{"d_model": 96, "head_dim": 32, "positions": "rope", "init_std_o": 0.0, "optimizer": "laprop", "beta1": 0.9, "decay_fraction": 0.559, "batch_tokens": 16384, "doc_mask": true}
Each number is 128 + 24 x the weight over its row's rms, rounded and kept within 0 to 255. Layers, rows and columns count from 0. Numbers have three digits each. The size before them is the row's rms in percent of the matrix's.

# up: layer 10 MLP up, 256x96, rms 0.106, rows 231-255, columns 0-95
# down: layer 10 MLP down (transposed), 256x96, rms 0.103, rows 231-255, columns 0-95
# gate: layer 10 MLP gate, 256x96, rms 0.115, rows 232-255, columns 0-95
up231 094:157104144115112098161172134125119100134093182105134116101179124108107143108117137151076148143099150165173104125147134087134125129178111133157148100140118110108144125125106153135140126144134089143137149134102141131148141138148126098094126116098181145098120108149127135168108155126150069114
down231 093:137094091120133106131156178123129127104118121066134107116130157131128139106093159185080117159091120170152146125154117126137134158147149123121156160084105071118129170125099108133146118153127106141131159133129111125161119115129103103134128156117166172149152158118163130118121160108106140104
gate232 106:127117107144090131139106102134125159109126141124120145122093103116159134143156135124090102131101132092103146111127083134110187116140128097110126168145093100116175125163133094123126107112129145166151153133167184139140109150174073158134133126149132110093088138153162139147132144121120139081
up232 104:126124145086129140115125128118127110124086165124161095110130147075144075112093067129165102127126102148147091151108104125158122101134113135070130135117169159136119180113138145151119159150113125108086087139133128126176113116130144136115153121119128114128104147140123136132113131073166109155
down232 101:132130149147079103186126131153146143106149156138148170146082131137137124152154117109099140119091131119129144121056127154131120113133137121077162133092124145102144155133122079129103120132152129112123135192154089100131116140112092140133144148128144103148138133130171119143136158101157078134
gate233 099:111151122095138143096099157115108111133097152138163120159149147173100116157143134093140145121157115163077123108162106192076158117099151157144078142146143126138122137115136136121099137105112127143140103113108124128150096176154158177131144152130108105140125151117154129108089119103126109112
up233 085:118114088130106143124115151140103147172106111128128140115143141208117111071146112112135112134153111096114109126150165128114146186103114161114147199121130097117126123120118105134136171136118134147123105123133075084120112084152129126119153119143173143151113111125133163127137139097139096130
down233 091:149066105139126162137137131181133108137100102155084167148112132162123103083165092148109138122114171141123125118110114091110134123147104144085089155129100160107120150178182121138098138139153149130159091146135118126152119117096116090133139143122114140100119113103120143136123101121121166129
gate234 099:121141112101156114161144120161060093141103125093139137121090144145149121115081162151137158165122173133142112156154141111105142126138147109138156140126116135103125114166114065097120166109171154149124104128128131117140137184133132144121167158103128124173133116092135147128099114146098114137
up234 104:143175095099140206114130149141088106100095087107128139121134139118141145101138155089118144135184103152102128098167132108143094122160113114140134117146119157173124145143178125107120098142110137097155128102143122134137114086118156121143124165133169107151099094105136140134125093138141128127
down234 101:110109127109081127137111094133171149121167170170132140126138117096123090134156138103146097154115087119148132144088076135133082109116126096124118083136135078125129153100081114148145159125091097114123164125146098119161159152169156136127126132108121135123138131157117106123157123127130133079
gate235 101:081124116145151099154153122089156123144149113141172130158156098128150152134124128148128150150154153122110168107135137187108164132124107137116153182080119147123150131108111132142126132109115084156143128130132152147115146179117131147139122171140110120172111100135150115128094134078099093083
up235 097:140148118086183130141092131111145124100160082116132155117102119099144115087122084135131153135110135120084117179120139128113142085145117138111131149157100160064200119130139115109119090148132140103120128163101135147150135112149138129102141094167149118105120149141099133127135139155155152113
down235 098:099136168137134079108145099141122122105143109085153094146141119146124105134126113106126139125160101076142119135183080160125096160160122067158119155142154075145150140128072104124158146132123139118126129111125146104153135124111153134123119126167119129148086140127134152099140130071106123129
gate236 100:128137084102103124123174139118135108126136136095171132119107141119136087128114131105098136114136169141177118106140146137089155120126100112149082132162143147127086122135151126119112088140183103138162114147148114192155153130103133138129091138153097107111157105194117164117136128114140134116
up236 103:155139161155096178111123101140145127067120130134125114125140131197065144112131137184119111146143124160120128108129110135134095102136111115135126140151118121124118143113127110143160154110111178121112106135141111119131146103171086104131150105101139116116148142101145165095086149141182159121
down236 106:120136101130120123129121120161103104086138120170099145115109062124137118119132167091121120107131137140070124139134125099165152196139141133109145148130107075136162144092135088155154130140110134150108148120105122135106084118116164111135125085130171124113152118132132160145141161158098156108
gate237 090:161122103136139103099127099109121092098107120137122153162114151147156147137114110114117128111152110146106209138069105133165133079086119129136138169113063170138105126104107175145134146119170110117123136121113102122109084146142092126122151122133156121137122149142128106123158109142140119135
up237 093:191118100126147132130150151127103059122111121127130082142154107201111150122162144117088101163133113150149072113121151114130133132108131104135112104112157095132136103157122122112109109149084144131159156117096172142118107100144129140152128092127136117122138109090150141136146115110129126167
down237 094:096126109135122090118122118129098121106076119161129157102138105161121171173099099144117130130113135126147120119115103099141158102096135111124182090128133162171154123137123132117111127144100166203096142169116126129118088130139119123126146122077167128110128134113181154117148111142125137110
gate238 105:172134102091120102152118164142116108160126144147172131134120152105104140133102177079146145113139162137106127134156131167103154181136100088135120155172144136131138125139116109125138075151123146147144132095126165129148099123134126177156105098110152148155143138102155132180111105137138100111
up238 107:088123129098124173145111141125118124128143140142091108111155125175152099127112122121128087136129128128135154082098099102123105108160138108098151136095109123113120112086138134142177138110176081118096133096140119130154137140171117107155090128124164135167132115124099138114079082115126107182
down238 099:113140130127125068169086129113130155132141148139108096127119077083161110074113123136108091099126119092152128087135114118137178111127125153134130155119127134115081160127136168139125137154159131151129098128144118144117154098171151172100149126140151095149148148102147098114166123115140159109
gate239 101:123108109152126124111105131102135115127127160130169119129169172137111108142157092164110151160131156120132133104155144107148140124091120076114151148151167134120182103133138095114110088193141147095132112138144143154098145115118143155104090148140129136071149126172111106119135143079110117135
up239 103:135116091123075113107134110127120151145133130113142112147105071143144113121182135120160085086154108109120107137102117133125101105111116150100121145114139142138104125078162152138117121142108125150134138128123114093091114104115141168096092128089163153102155149158104181086167156117163133124
down239 103:112145123141095100137141102123101136139111143129152143108144128109107167119141114166180121174098120134135172122142140117178117132112124170146116098152107162145182108161131134130146139153178136164125145145156137139115134130139102115073111154147152128140180129125106128164117077164153147163
gate240 095:148131128124117131129129147125154121133112152088132105155168158144055120145118136105102116176098144143118139146132104145088143136127133135085169108165119101092123166133105123133130128146124138119118173118120125101164100156109165136107134178121107132110169206107106137115140108127137113089
up240 088:123150180101120133122157096177128105157124149108119128139196137177065118122125134133116093152113120155121142159145119133137113161153119168101122093140151109108108123119127096099137119131123121115117134149108091092169104130118122130150133158163119167099124183118099114102138160153155138110
down240 094:109127149145178142119101118116142114140119175140122091154142108097161108129148069138130122119111119146146117132108159125149139122177126175134110139103152101148093106112160117124122128128133160105113130145122124158142151092153091099136123092131115158110106145130054113099145174157155169161
gate241 106:113079096110120114122115145134158113112126102148183126141129171108104148147118147101106126150161098149131118091129122152157136103141129119162133152169092106139136130111121129087143136140123148162152189094120167104106150154150145127127126156117129133126115176146145155154145057113122080135
up241 099:147139118135116138106087087091128127148153142143115151124134142128176151111137145145106116115152081152116133181140118176130069140141164146142094138135146133084109078085132115121101126075127139124156105116128132103104149113150155129171110090147093136141143144090131098133102105127113158149
down241 100:200145115158134132175098114113141092120124126124123145125168127128145142116129109127146135114095117122104134149135132103093143148085079137149091106130188133149153130135127137166130119143157106138116089127150116114153067111101135121153158109115178155167109134102120156143100104171111148123
gate242 098:146125111111107131143091177127148090143105122171145139134159145170135153139142136083155156132155139134116134088138111137109105122095142130162163115125135087167106101098166155167121166099162098132193158138120117126136128151093142121142152126097171139149162127126119128135141090135126102150
up242 099:142105144108106168185113120099102130099153116112128102123093119118138124127122162138079155135130122122124135059111118086129120097144085130113086146111111124095104155141122115128140115086108108134119117167087148118107103088182097095126091127094099130139105135133100119112127141127157089142
down242 098:113126176113129141187112121114155138096120139127136132089154173103174110135112181149132123167103121132129109128166132133156110176149140082167127083165116135120117095152131078106136089115109111153087137138171097144128102143110084130088143153128118104117135131128109138131124148118128122128
gate243 091:118100076158110118152123163109108134134065159110137084148140162115108120124114106142111161147124141139113138144134078138106154080125168131111123111120113148098108129167087127144113109118161143160124112170131126117135127155100147127114137151119168127194152131130166169143129121150144093103
up243 092:137090130093153140110124146117175128107177153105138099120095094156150118166116120139157123145156128168124165102127152131125128152136154135133141159138132090114152169093111171130120095169121161138170156103161163178136125128148151140112115093116109090094139168115115094135119140104138138124
down243 095:133139122155104116107174143091151135130135125117148091132092139143130103128118141117154144092165169138143157148150080166142144129108139156110135134150122101106135120156098160162099140190154107065165150136152159170101116147128159141123102122110182100121161150139139135123156137134127118146
gate244 110:115147122130114146129092156109096090117166148130137109133120182095079146129113125145150132132126154123122102165139103120104181094097121097120168106118120126114104124131082182149101078161129090111111135129151170101148102143134136142148129170139117097109135173147153130129123145121150107090
up244 101:140106109103133174125106132142131089139143115134113118132155149113101135131095131131161114114146135124083135152130114143099155129072099099157144133141144134150099097156127172192120142150142091118119101121105145111148157134151138109196127137164087150121113139162111118087134183100149123112
down244 099:145075125129137163122077163137118125160118117112126129121151131156162139077138128125166102130151135127135151130121136148082111143139104138155100130122166148116081142127144129166128144144151112071159150151120147122130108114106134162156139141103103163114072092087105124105162159147101126085
gate245 086:148160127160133100096110128127127139117102086150145095130120103132153138095132116091140107184121125118104082156126113137143135094123131119160153145102081158153138161168117128126106147122084094128128162163137180145118104122089158131152089118110133092144175096134134138080116124102119110119
up245 094:090143187138142161128165145139089169080125107147147126133150116156152145126126095123080094145170159133119100120132104145110190102139120160131151124143119143147098125111134135107073116098128143123111111131149088122133090157125122164145129117073111116128143153122112139137112083138134150147
down245 096:109145103113089146125158140139123141155133110126116106150136193117095118127162160120126101096103142133151107136105106144106122110129094121129144095155097111124124106134118101073154078113176143139190114110115141138135162173099109164137118135171118136127116164152130129154136100125179150143
gate246 095:151107095079125113116153167124133132090094101154153133151124136140153113171100144123093133091146144177097093124137122138128124116084111142112122122104126113199121129184177105132151158124129147171160106146144126129094145121111118135125134077120106138122104148128135156149156128095119114159
up246 094:081138113108143140148123157119141119134119127105113134091104116137147135124103121086108139137147123137124114112092190104133150112128132185098187142111138107155152115141136143145088125123132143115106127119173162107138129130150103102109092180123147153064184131089132153134154135107142153100
down246 097:174124148114131137135114102093163103140098140143168140152149133122145121141083108135109135157158142141099165116193151091102145099123090106158113107089119121133110135159094122112170169135125115107137118166106151129123116129134124177075162123126138131149133177156105132162142125122160148141
gate247 095:134116133126153084135138153128093127113082121114129137084123134145128144138105146131166168154130170134117117142130121123128178112145163155099104126114136127166155128160140129113157111135152101132134117112125157095191153151138110115055120148122170083131100127149125163119074131160161116126
up247 091:116157148157069080140117152143107149134141143133149114117134134108120086093134109116136133116126117122135148143154099174138108168116133097151151129162109148153135157096151141121166130132105112140076145097140148101149105141112183143105129111152171105151103081089160104161107129096117150141
down247 092:090140042093158156143167120133147155092144099105093147127163118137145125119107123118133175115129161152140103122121144125122168121178113128119129092142078156145115139133159120120122104171124131108160136126118108167115105100126160098116173157132144136144146131120091163127152159132133123128
gate248 100:062157135121139088132103125107161141150122134089146093129157162102145146145129096120126146117117132161151076085112128149093160116069119124111122143125125141143103119123136134151125118152141137117122123182166093122147163170155210136132122121101104122132118157141138143122124132119159123116
up248 103:178122083154113144085111119096134112120124119109149144116106138147109114160085124121146123154148122069141154150173137181182169085151170159122142132142184123124152141150100134085129093122082099135135133115116124131137085128130123137118138096130127137118158098096113139126129135122124143122
down248 104:092145134155115111140117171115135111114133130118116129129158169121161139164126071151120166122164100098133147079120123157105163110073126119154115164134129120135127113117107166107113094156144153166157141100108125114152165121118152187171114136110136125146125103165165133125106104136151151158
gate249 099:125095130106123118100131155111144133117118113142128101123047162142173165138129140125140148117138122118112157133119125134114097087078189137108147167109117091115144138165146129123145145106176128148144149131168150137158142151149117151113170132110163126121159124143105130177099154108094099123
up249 103:127130176119093150149096131117144143108134122161148171114100123119161167094195132123164114084132109101090123087082140133104100147115113119175127147098103124143150110099130116094140149115132105120135133114143126104132138118123143136150164112152126143130142140146103174147072166127085142115
down249 100:098114128133113138127125137128112160117117145116112122135179127125108138129177141110121122114145110144137113143135137115140153162152106110139122115122107159131104094121157184092121164112099111179125177111167138117099188084106152137122130141164130144116148146144051112118097177145146159123
gate250 095:120122138116100140090158104118135115153117172150162080086116108147117119133120124097097148120066143135127172123147092081151142129137107149121137130128153114147140118151103133129100148166110126160128163135186118161152184154123118129119133142109139184125126171114133131142115160147129160089
up250 102:118160122148145131175121102142111111158138117136128130077130077192141098123149104111101123119126151131092107180101077139107184138117123141104118131096121133116124108145110155088106172124139131134132119119130096120160115169150092118147102151122113128122127142139146119114102106158091081163
down250 102:145128141149098136133108110077114147115121138112155086144146173092139146115177112159135136170117082137144110143115143134132097082112115159125119161146130148123180185117144149120119156144161136087137128098142118153167110119134130133119159145141133100134111148109069114133170125117179135137
gate251 101:162118104053105172110134114141111145113133094109148148105123149165115107132133123108120144157121125139107148150131113128095141121117188111119068148122099138128129167164179099117126114133124147141122106155113181120112096179122132143120090124167108124078117116119120104129116116111143098101
up251 095:141148130159053099121154137146115139117144088159141136099110137183129156096090102156130178123125077127138098116127100134139113144107144147116111185105184161131160140135132124153130116071104141123150118135131172129141098158129140143125123164112120115126119129143137134163124131109098102116
down251 093:123164175175109176101136118120113143151197138158110151109128119121162122111168129134139108139114105128166150083148114126109108121108113137092085099159132180132140134105143118105140124169107143151104123142131111113104113160131161158115113130145096122103162113109111115125111130141190120096
gate252 103:165089106093131120133099132144106139157096085103116134102133105167145110111133111124102133128118139082156138133143122110107105139144137086138152184109088128134131107127134132092167112091177137162162161106165105132143151144126151115127111164119132091100126159117121162130096084105104091105
up252 109:180149112145134099127168128136163122156140131127109144112122129097119164099130148165128165130135141176149146139172139085169121078187150126103117075105133105113110136095125106119102106159143155128149112139152123143164123166065125130134128123129107111110127111139156143132113113093113160150
down252 108:123117156145112172124126119075125107134122160130115143134144128154134124059169125114122107081166148111153153167119128145119133126106118103127144140062107130110097116129129088118101163084125136104113134105142145154156147134135144147131076158113151143150127170108176116163131088143110123116
gate253 103:150081102169174123119147163145119142108139101112172135114129140142099135105161114137173124126115092136147104113131127127085075145056133111150145090090117111146122125110146120121135142136150200142137146122115174137100153143147125105166085116154132140106130149115129117140113129147109101130
up253 101:088161140068171135155131145106130133130133145142134126132117084154152155132095127079152110101161122082140137160117098108088136115138120135145140146148133146091108074154119138088098099181134152124117130102126127120125124122167120104145161185100128146100159123149118121160121154149143110125
down253 102:142114106172125176125108141056140109126116074104133082148129127143112120121100114117149137146074116151114106098178132110137120158133081106133094117104127140124133166138161111088138124108129094134112128136146130090140135135086122154136153091170130148125145122139186129124139133158118137099
gate254 094:150156115141109103133089134132097152159132113151082100151116124088106147060134101126135134127121116149127127133126108096120118130115135091162116152171130106161111140081124106147182092128183144106101139136131114154126146099099129121110079110109192124123120108141101092144115129136126103107
up254 098:136153096111102106058139105124124121146131080154159102148130118115139133086161117151128124070150122156117199122142122162129105108114135126146134126132117135139122125136126101169136120129129160139113109182137096143141140132127116169140105069117132155104161154133117152161133097081157126134
down254 097:139121206148128149136121153167079143151145153123086111115137134114120118132143141133135136109088111093111125123106125113108120142142142101107143110164183139132131108108164096126140147122146131122095147159147083108122129095094137096089118190156155130120148138129164126096136121165078131112
gate255 095:122128129163114087104129127150135112162117131125160156164145129125104164071140156170147137174114152091109114092136157155108136132150162116107138144149140116159122130125142151137101124161147096131147118091123101111116078159098168137126119139109193146084139120115149119107100135125157156090
up255 093:140134104150112130135152178156152107170117144130112111131124143071141156112131118112173080148094171134173123137142109087120124109147092112121114110169115132083106079109115152135150103126092115119150102108144117195138118103103120163103092166102123109139132129135118141123131151135148112134
down255 096:121123116137124113094104104099114119098124112097126125153124087141102141171142136141092115089165165126148118145135163161141141160098164123107110136100147151132135074083148138146138165127133116164114147163112126061114150100125092141119154170129083151134122117117172145154115099142146146137